config.toml
n_kv_head = 5
vocab_size = 43992
norm_place = "pre"
qk_norm = false
attn_scale = 0.0884
parallel_block = false
init = "uniform"
init_std_down = 0.0
lr = 0.000629
lr_mult_o = 1.3
beta2 = 0.99
lr_head = 0.00534
schedule = "wsd"
train_tokens = 618700000
dataset = "wikipedia_en"
Each number is 128 + 24 x the weight over its row's rms, rounded and kept within 0 to 255. Layers, rows and columns count from 0. Numbers have three digits each. The size before them is the row's rms in percent of the matrix's.

# up: layer 7 MLP up, 2560x640, rms 0.0286, rows 1716-1740, columns 384-511
# down: layer 7 MLP down (transposed), 2560x640, rms 0.0197, rows 1716-1739, columns 384-511
up1716 100:139129094169148144130133154148121134107145145142120133126084134144112130084172104120129178142124149142113116137124161075049100122151098125139100128136093117157107133138092117121096130121137099119164082112102087168147103134182141161142113152140153128152111172101112115159151136148144135114120162112122123127166115137115134113152161160114125153116119149118159162112167120114140140118118
down1716 110:094138104114114146166102126112048108128141160106138154099121086095180080086141143105123087158138101105118146148108149160148138104124175109130099112131137138068149107138128135176108155104123113081146131146174149140165108123146162144114122104095109119139149130141098155116089132124086158102160134108144145088124142118143172115096107102115140114150114150103110109159162112119152097134147
up1717 099:147096133081139109118171156084123171120121088093088112129146125121150125153153131149158121128097159132128102107181079121159129138127151139079121139095144096116140109143160122127104117155121129118124126135150145155137157104124096103095102122143113137117168150139123167163110109095096139171129159080131128153150118132186120107117138113161080117135132110108135139092122177121128124107085
down1717 085:087123132137136116109124136150148097121147145157122155097138110074136107097153122173103144118153072148147154138130154111142134136119131106141147126085113136118103150111171143101182137127114098132115121091129101171136106163130082150135147134112130105113158173111118125059101140114140105131103132177109128139124086073117102112131128165137181155147090153132140089133110093141131080091128
up1718 096:134151140147072119139117119120148120143120072100141081109144137162144105141148078090100123125138140150126150118116126085110114096099118116159129152137156135129152123152120092104151104107163130136084121111104144120125112154102136118173078122096100142160141107121098132101120139162083144119091126148173158127148165145148134124136158101112128119091151141133117172074148148113111103134088
down1718 089:092093141121155146120086148148134168126119150147102156125095116111119152112163155111123171128140127116133115101104129108138167129122100118117127083158114085118114158089104124128134135133107137092166113117152136171182158119147143159133105139175147158128137170120112102141107103123142078143124080091114129131148124122102157144109126160142134131124115100119111106156086076148156117092103
up1719 093:124147144149139133130144087129127158150123122186130098094121121135107107116152110130106137084140135168165161137137092107118162125096149137132163167174156123140087148139112159125127085125128127143163114131083177133089135112136117184134088089129119154115115145160130090161158138118140087145141135137122093097115126149128116126149120143166140141104129130121204114086134113152128107135094
down1719 071:114150139137151100117126172126150150123149148116134138098114136087095157158195121109126112226142140174111084134148142114128095110145136126084100109117098147141157151118116160126136149157136106132124142135156119123180127164088127102153133115127149162114123125132100154115133105133116129103099144137133151151127118149139149123140136116127157144114141145162105114107114106135147157116145
up1720 096:131146126127110129158153154108146120135131141152147110172156158192142140169133108122119118135135136132130120185152121095146139136108160103125116152147144192167119108119185169123128119137133142155153103079141123123135156138137150132148106120120128105090099139113142091127100107108142122157149126092091128083091109155151120183087165136154141151106110174125171165156115115150110081117153
down1720 091:088077146097148164159127124128170134141104125108105104089135123115104135105107132122116104132154133126157124064145166130137129130131118112132138130135112052105143104101095110108131132139160120096130152150138100137116124114128127107107142130098126149109129166178099117140184082129108104143090126125161120156118115139112132103134114125114139149126103151164114085114126145149134166159121
up1721 087:146158118115088100123147152079117110117156091119079157141093162101094137101111108153138121124132183113093139159132134126110110155140165088148136121094074127150145142166151134099121136123122138184114091124144083163097089199123116119176110119129132127151124160092080127124117103143127183167096129101138094145124142116131149129171140108108086139135102143159150124139100113130126102158124
down1721 082:121098176165160133133121107165165099112091132139123115159136126152143149155111153101151124113147135154153149159083116102119149102134111158167126111134145084134083109091127106092146105168130110117098144091118152090131150103154099139052123134136164156117116117165155100122126131129120075133153108147181111137135138120124110118110147138159152123134125121148109072132139129123131119105149
up1722 093:174168139114131146115150103144133118106125131127139107136163110153168125183122111091141150149123098102104145090194134165131065143131085156120110098100111130121175174100139116121111140128090143139111101094113104120161162133147134181110143114136089158095118142112140104103107115082126132118149116094106153135179138136136133131126106102148128166144139121093154127132079153116096118083132
down1722 101:112100122137145140119144128112099095167110104118133130121139106138132111138101121106132139121137126140117081131098113113096163108137147099120116125139166131128114139184153122141156164117136128149131115137140151125128131108096119157125107133130122141132140120112102132164085145132099147125153145151094151088142125135137135096122129128161099089139120118098110142098138095131129113134109
up1723 103:144113161132125104152117148091137126126154098122155139149124137115118126142122157148093113080148088107101105133115097147133122142116119061145135093079109109093148115136122153137124121138102123142157127095147147121153145123104076115127143147112150053139140112133155162147116100138108166108103116115142194128176162120122111104162134074121155163133136178127065119110144122137145153187132
down1723 091:154142108093134118096071123128133137116170163152112129146142168147127102082199145082123120102123152148139095101112144080096105138106135199109127170147135116136132124133134153096119120115164102150140156112126105098163133119145116152124126124137136119109149145137094097120176110139081062139129155158138124119105133129157112138103135147118121121152134098117137152133110123131100131120148
up1724 104:118131145103152170109110135144138171139107114109141141140085140105098096130092121082089111148160146124099153126121131161155085156156092161154127117123131126127149110121118103106122142108134119127097112077158153139143112157179185150143142090145133164139191134133129138089112138112111109137097132095157175131122177147137154151160116144139139180123129103158105103132109102144137137137163
down1724 081:156095114147147103095113150105148120128197113090121143136172116160143115156156136133140127143098091146136112085118126135123113076102151151101104117163129137150133143121141105104156141113145118142123146135149120107141119115140090143158113125136122114152106111130137089125091100112157127179082113110098113138152143139115128098156135083146108072143113135125151115108138120140091111110100
up1725 098:136131112111117152086099128140144179131124120153104132108161133175143135082130095116156104082149107142115155153119153119117156089151141161137140121101138135121134162119147155093109099168154093136127130121128117118138120115087126117139128101131137132118091124120141150134166094089145098094117142132140086120175120104072146153132166159089130154136162139067114129074159110152106131144111
down1725 098:165122143180182135112111167124163145146142095116091100150123174105177138201171161123120160170109140152157087107137104145129099125098118080118138133142133141123071103168114125130127123100125085147150125086118166160145160129135098185133151113107129196133112103123144094124105135146100110157100124083120152143133133140141116124144107092154098150121133103120108106136120071125122142099132
up1726 099:119156111111128109139145113141164153142116118140165133147122122100130102116150164089135144102130146136131174129152116134136130105120129150144111155100117099154094102120155126153103129132125115132122138090149127130120120128104136123123130114132130124161094129109145130093141147149121151135134136128086114138128121115114124185150136117143132102150108157085153120103167138122089046169142
down1726 089:169091132123153156103111150108089110134186111119120109122124133112108140113135120133106120154126126161135098110105127132097080155145109110122140130113151143111145138136091135142094120141096139130111109107132144109117104093135129148137176104083096123075126112114117117128136130137111147169101154128173154125126115175178094111097145114104137133141137132140141151125074149093140193113121
up1727 096:102169119154120126158168114139138121141118084110142166112119143099142114185116141134151162136118101147138164099155119164133163168099107172100128171166115125160116123101168152135124183156139131147156125122109099110159096168108129140114137100096129165143128122112115151133145128129158149158162125135123133083123121109172125112114148078098113110139138083109145093126108131109152104177097
down1727 100:107104090172111140098092164153129149141157095125133096126136136102168107115181173124107107167147141172142083092105167123149112147153122147156084120133153115103157124136133137105135159106094127113087158140122118171097126135128131143093104126129153108104147138138156112134093157114115118095131109127117108162126112160109146125128158126123144128100110156128109123109146145121101122134204
up1728 098:124125153087121118107073140101093143152150117098129160112104123149134116167172132090132169144140118122123141140121104104147119122119096117100109092144114132157103163122136104115153143112125122093135105100106129121128122153111113116113140129151126166148164150160137174074165101098135104107085134125126069151135119084106100141149121150111111146121177167121119139102128072152097098122105
down1728 098:132142118103129147100137137105141080134169131122103092104133145110126145143085136149168073105105098096145110115158161173147176122091101133139133123118160128119165103118126104123146102111154112100117136110150142137176142097165142122150108109141128133143129125154111106148084122183150118180156110116130171111102145146121172129114134123168163120118103112122108146176111147075173155107115
up1729 092:123149164132126121154110139156144091179142103083154118133133112172133111111092113142115123084097123157098148145121086136115115129111113134080097149093112102135125117169133152124142140128074118121149135094104153102127105107122140147103160178195170145142162081117142152100135116191118137115134121112111108144172129153160091151109092134123144178167100113111156171110139160167132098120092
down1729 088:120139136122124142124127170143102121125114125123107156163103101087121129132175145123113139159158113120145131150121157114085150124116137146170138089155121157115128142119105134116110120165159140127152155121150124115110113096109091151138107127108101153159086133149124117104148107093113127142177174142132152110127115165134156094127157142139134066120168131142132138150139131113137150122154
up1730 108:108126140146137147130122134093128127146120125146161095115152107119110154132170170137118105105102112136147121137076093091084144123114120101157115114143137127117122173116092139110107124132164137162179107102121106150159094113099117130140108158171126121066123132164052100111124134137142157145116096110137139097108134109127128146097156097106117108155138090088104129118130144102153137123124
down1730 117:126138139108144096069114126166110129096187104094148140123147164123154121148130169142129100140154126097132115098168173163149150148163122128129115122100127095116092129142147142127129121139168118157157141115165174124133142158174149095168118118135128117126126167146150137114137123130147108133121112136113093147129112125110114081139119143155137103136121143142116126165147109147124119136076
up1731 098:169163167138119137094073159159187125153134098106127102095160156143140118079122126106142168060112153114128186139140134125151127133141128111151145200120119141098129176199181148101130155175152130115163116136132118149119083136076131113126143099128128136152142145155118115132129105105150068135131091115092167122156129144124131106161090163104133145189117144124141137137138129162088095130127
down1731 092:138106105192130091124171093110113115156119122135156130148089147136119084169150123135130094148111146151136137118139130143120157120150128130110120113137143117138066133140122153130126074100126118116151120129125129119170165120140118189090137124144120141125143100156152110114118115094116106123105131131116175127114125140108123125125129137147123110128131130126077090174121093088137186132110
up1732 095:102117129118185106127130121134177126115114154138113119085124153143093154111115096153148124098143124146186122142172095087110165124124151142148131134141133115136133091117169123131132162140133128166145109115111148139137134106141106139158134103147130154140121121114095110083153128127136125151157122151156130142169117082116120096111122160131124100134091119119136147124121184124136129160108
down1732 097:143137120112091115130118179096125147139107084152096157147122122105162104135166155087137128131089129168103146157103125145090137141124125099140134121152121144114121157137100123129102090120145135109117127134135126139143098152143120158101162158050128078080128147163136179150159135099088090111131103134118154088117121144135130167134169135130136081178185135099130145148108104107174153143158
up1733 094:114091109107103115099106104113135133132127128131110106151114100122149152118131119142150117144109132098161137090107079144146124108133150111132115137128159140143145088139134129143126167154126122159135094061144122124167144110134165157111096100133095077144107127141101146140165129140121146125118099119106128177157142092150092165097107125118163125095050163119098138095135140103152129147110
down1733 099:160171103129172097175122153114140105135097139125112141103138128134107125149164069112122158129150117116088149130135136103139108119119146100093169146139130134156121114127121147124166116084116102133125147139107159186134166125146127156089148137115161127109144084085097100110119139105148115111128191141104125065113145111158152076151087108066090136109139115134117130121127127152144169117124
up1734 101:177144129133138175132140140102133099128141119127132124143099156162144150092116096094105113126152139106143142118136145123126127143140144135138139108134100144085156179144091119094124130111165122140135176142154117155145097121105111147173107128101154127147152148093149122148104099110143124145091138141118084170161099139157109158106119153115157166109142116170097166113141098111136175129122
down1734 099:127100125136162155137091126158148148120110142117164170133136155134119142115141171124104120120108127136115126098116135178136144131086136148099091119097127092164089138091185109132142141108106126114097125183144132146125090112158139121111118117110147127155147135143110122113151123171158144140157113095103153120137160134135140127108133124137099127142070131140118152109145157160141075166119
up1735 101:142127136162129117121111107149132138141108136135137106131153161125157142117123119095122121174132086105117129126136145138075112125146113121102157111185098148182143131155110089117090119123153127162109131133088136135170125177105113120168101172133156143091107116147118138107137116116123137115104155150127105094127118069152115092150139132130117173153151139114125158112134134147151094139094
down1735 110:139161124165116089124087176136125110130095104119115105167124137103122119113161117129190131119112166092112100114150130164096136118097109131176110124074135116084152114135134125122119141094130154149116133141124155118122073114112108091076096120150132153147101123121123099152150120148141151140160107141134144144120152133150146086139121118138121113119103145176120135125094133160144186126120
up1736 089:115124074112100082123105118091130160094113088129134166171111108117113128184136130162181122118088158105129122118108151151078115186129146099141157128136095111154189129104125089097129119142160124186107118144155086090103107159138075123119102091110146104135128056175162155149147117157096168192097116120136104119122094137111102137161150184128132124160136153138136140138112170147136129163089
down1736 086:133137119142175121146131160158151075124156105145124104123118136143132143088115093165101136136163147141155113156139091145124140091153155145092186086149141152115112116141118090128130108122129142126123189102184105131110133106136125180130142141149143186134127141107096076131139141088137088154110154086121091102140151132125120115099122117121154136131120152117132113124163114095135140115153
up1737 094:157173144113110120090120132173071116126133137130152134113095158097132155097139121091098126110131122121122151118127149128154127137137119156119116133144137167092095143144111112111142073119159116170119121169122155166139158164138129117133100084171138129099160133141121114150100123076163131125110116111117107137143098126152096129152130170128130163142121124123120150097083096166161118138154
down1737 099:118113138137104127143115138127155132133081131137138150139158147144131097134161159137142135151110140174132120096139133136107141139138152110148171119159131123095126144132115110122152146121141171124120151083126088089139141125177148165158160132081151140155128127154130147113101125170071106130076079151112142158132125073089156126135111104145094107120134108131158120127136081103110093109126
up1738 097:100136132167173144117107138189141125137105093114088128096142127146131158144106149102130153140103135150113111086077141108155101134116096135173108122184143107108134119144134116119146155157121170157101109134081090096129149103099123128168111161108123106165083144070112118149075158125128165139135176152123161129156121141145153105083109139155111181122097128122169125098124134149096077134162
down1738 094:094138072150098130118117127123173161108131149153164082149080101105131153123126103117083068103130141145101125147120147150121152129174157099088139103090144146117128163122105164113089109142111096115138142129159158125157121135171139136114123116157124161133144130178145140135153120097166132083165108104105115129153126140133131128190142135100157130140149145099114145177135102159152134140132
up1739 094:091094158136127164146151102085128130162125131146161156140138132110121170128110158132115148105114124119153149168138130110139150212127100107118117158059118140118057152095109123172108120111163088164118090099148132133152093101175145109108123114119118109132152110113156117153142133145193143124155105138159123137095142095135126110181107139163164142064111146140131145103149138173156128152141
down1739 098:133119097117104134126128140171125118110098159153120117116131097114107132123193081157161130117149142154113080135122084133121110071135132149119133108176130090138098144138122114122147133093104162130148120151084091121129080096141114172182137196102127134151133141140084115115112141115129139116133128155144117073149109150123189117091102144146096143137138149107151133166101107141083138106131
up1740 099:136146170148096143138115168171132144118130117153107110115151120151114145125152135151127172139132152142133120155115142116161140089120112126060100128114136130109158096090077138100111108116110127145172085120112151157112165137073130120127133135088113114125149092159104152140144100149101121139120129147122096161130132142154140156096170120154100119144128104136112118091084154084092137107146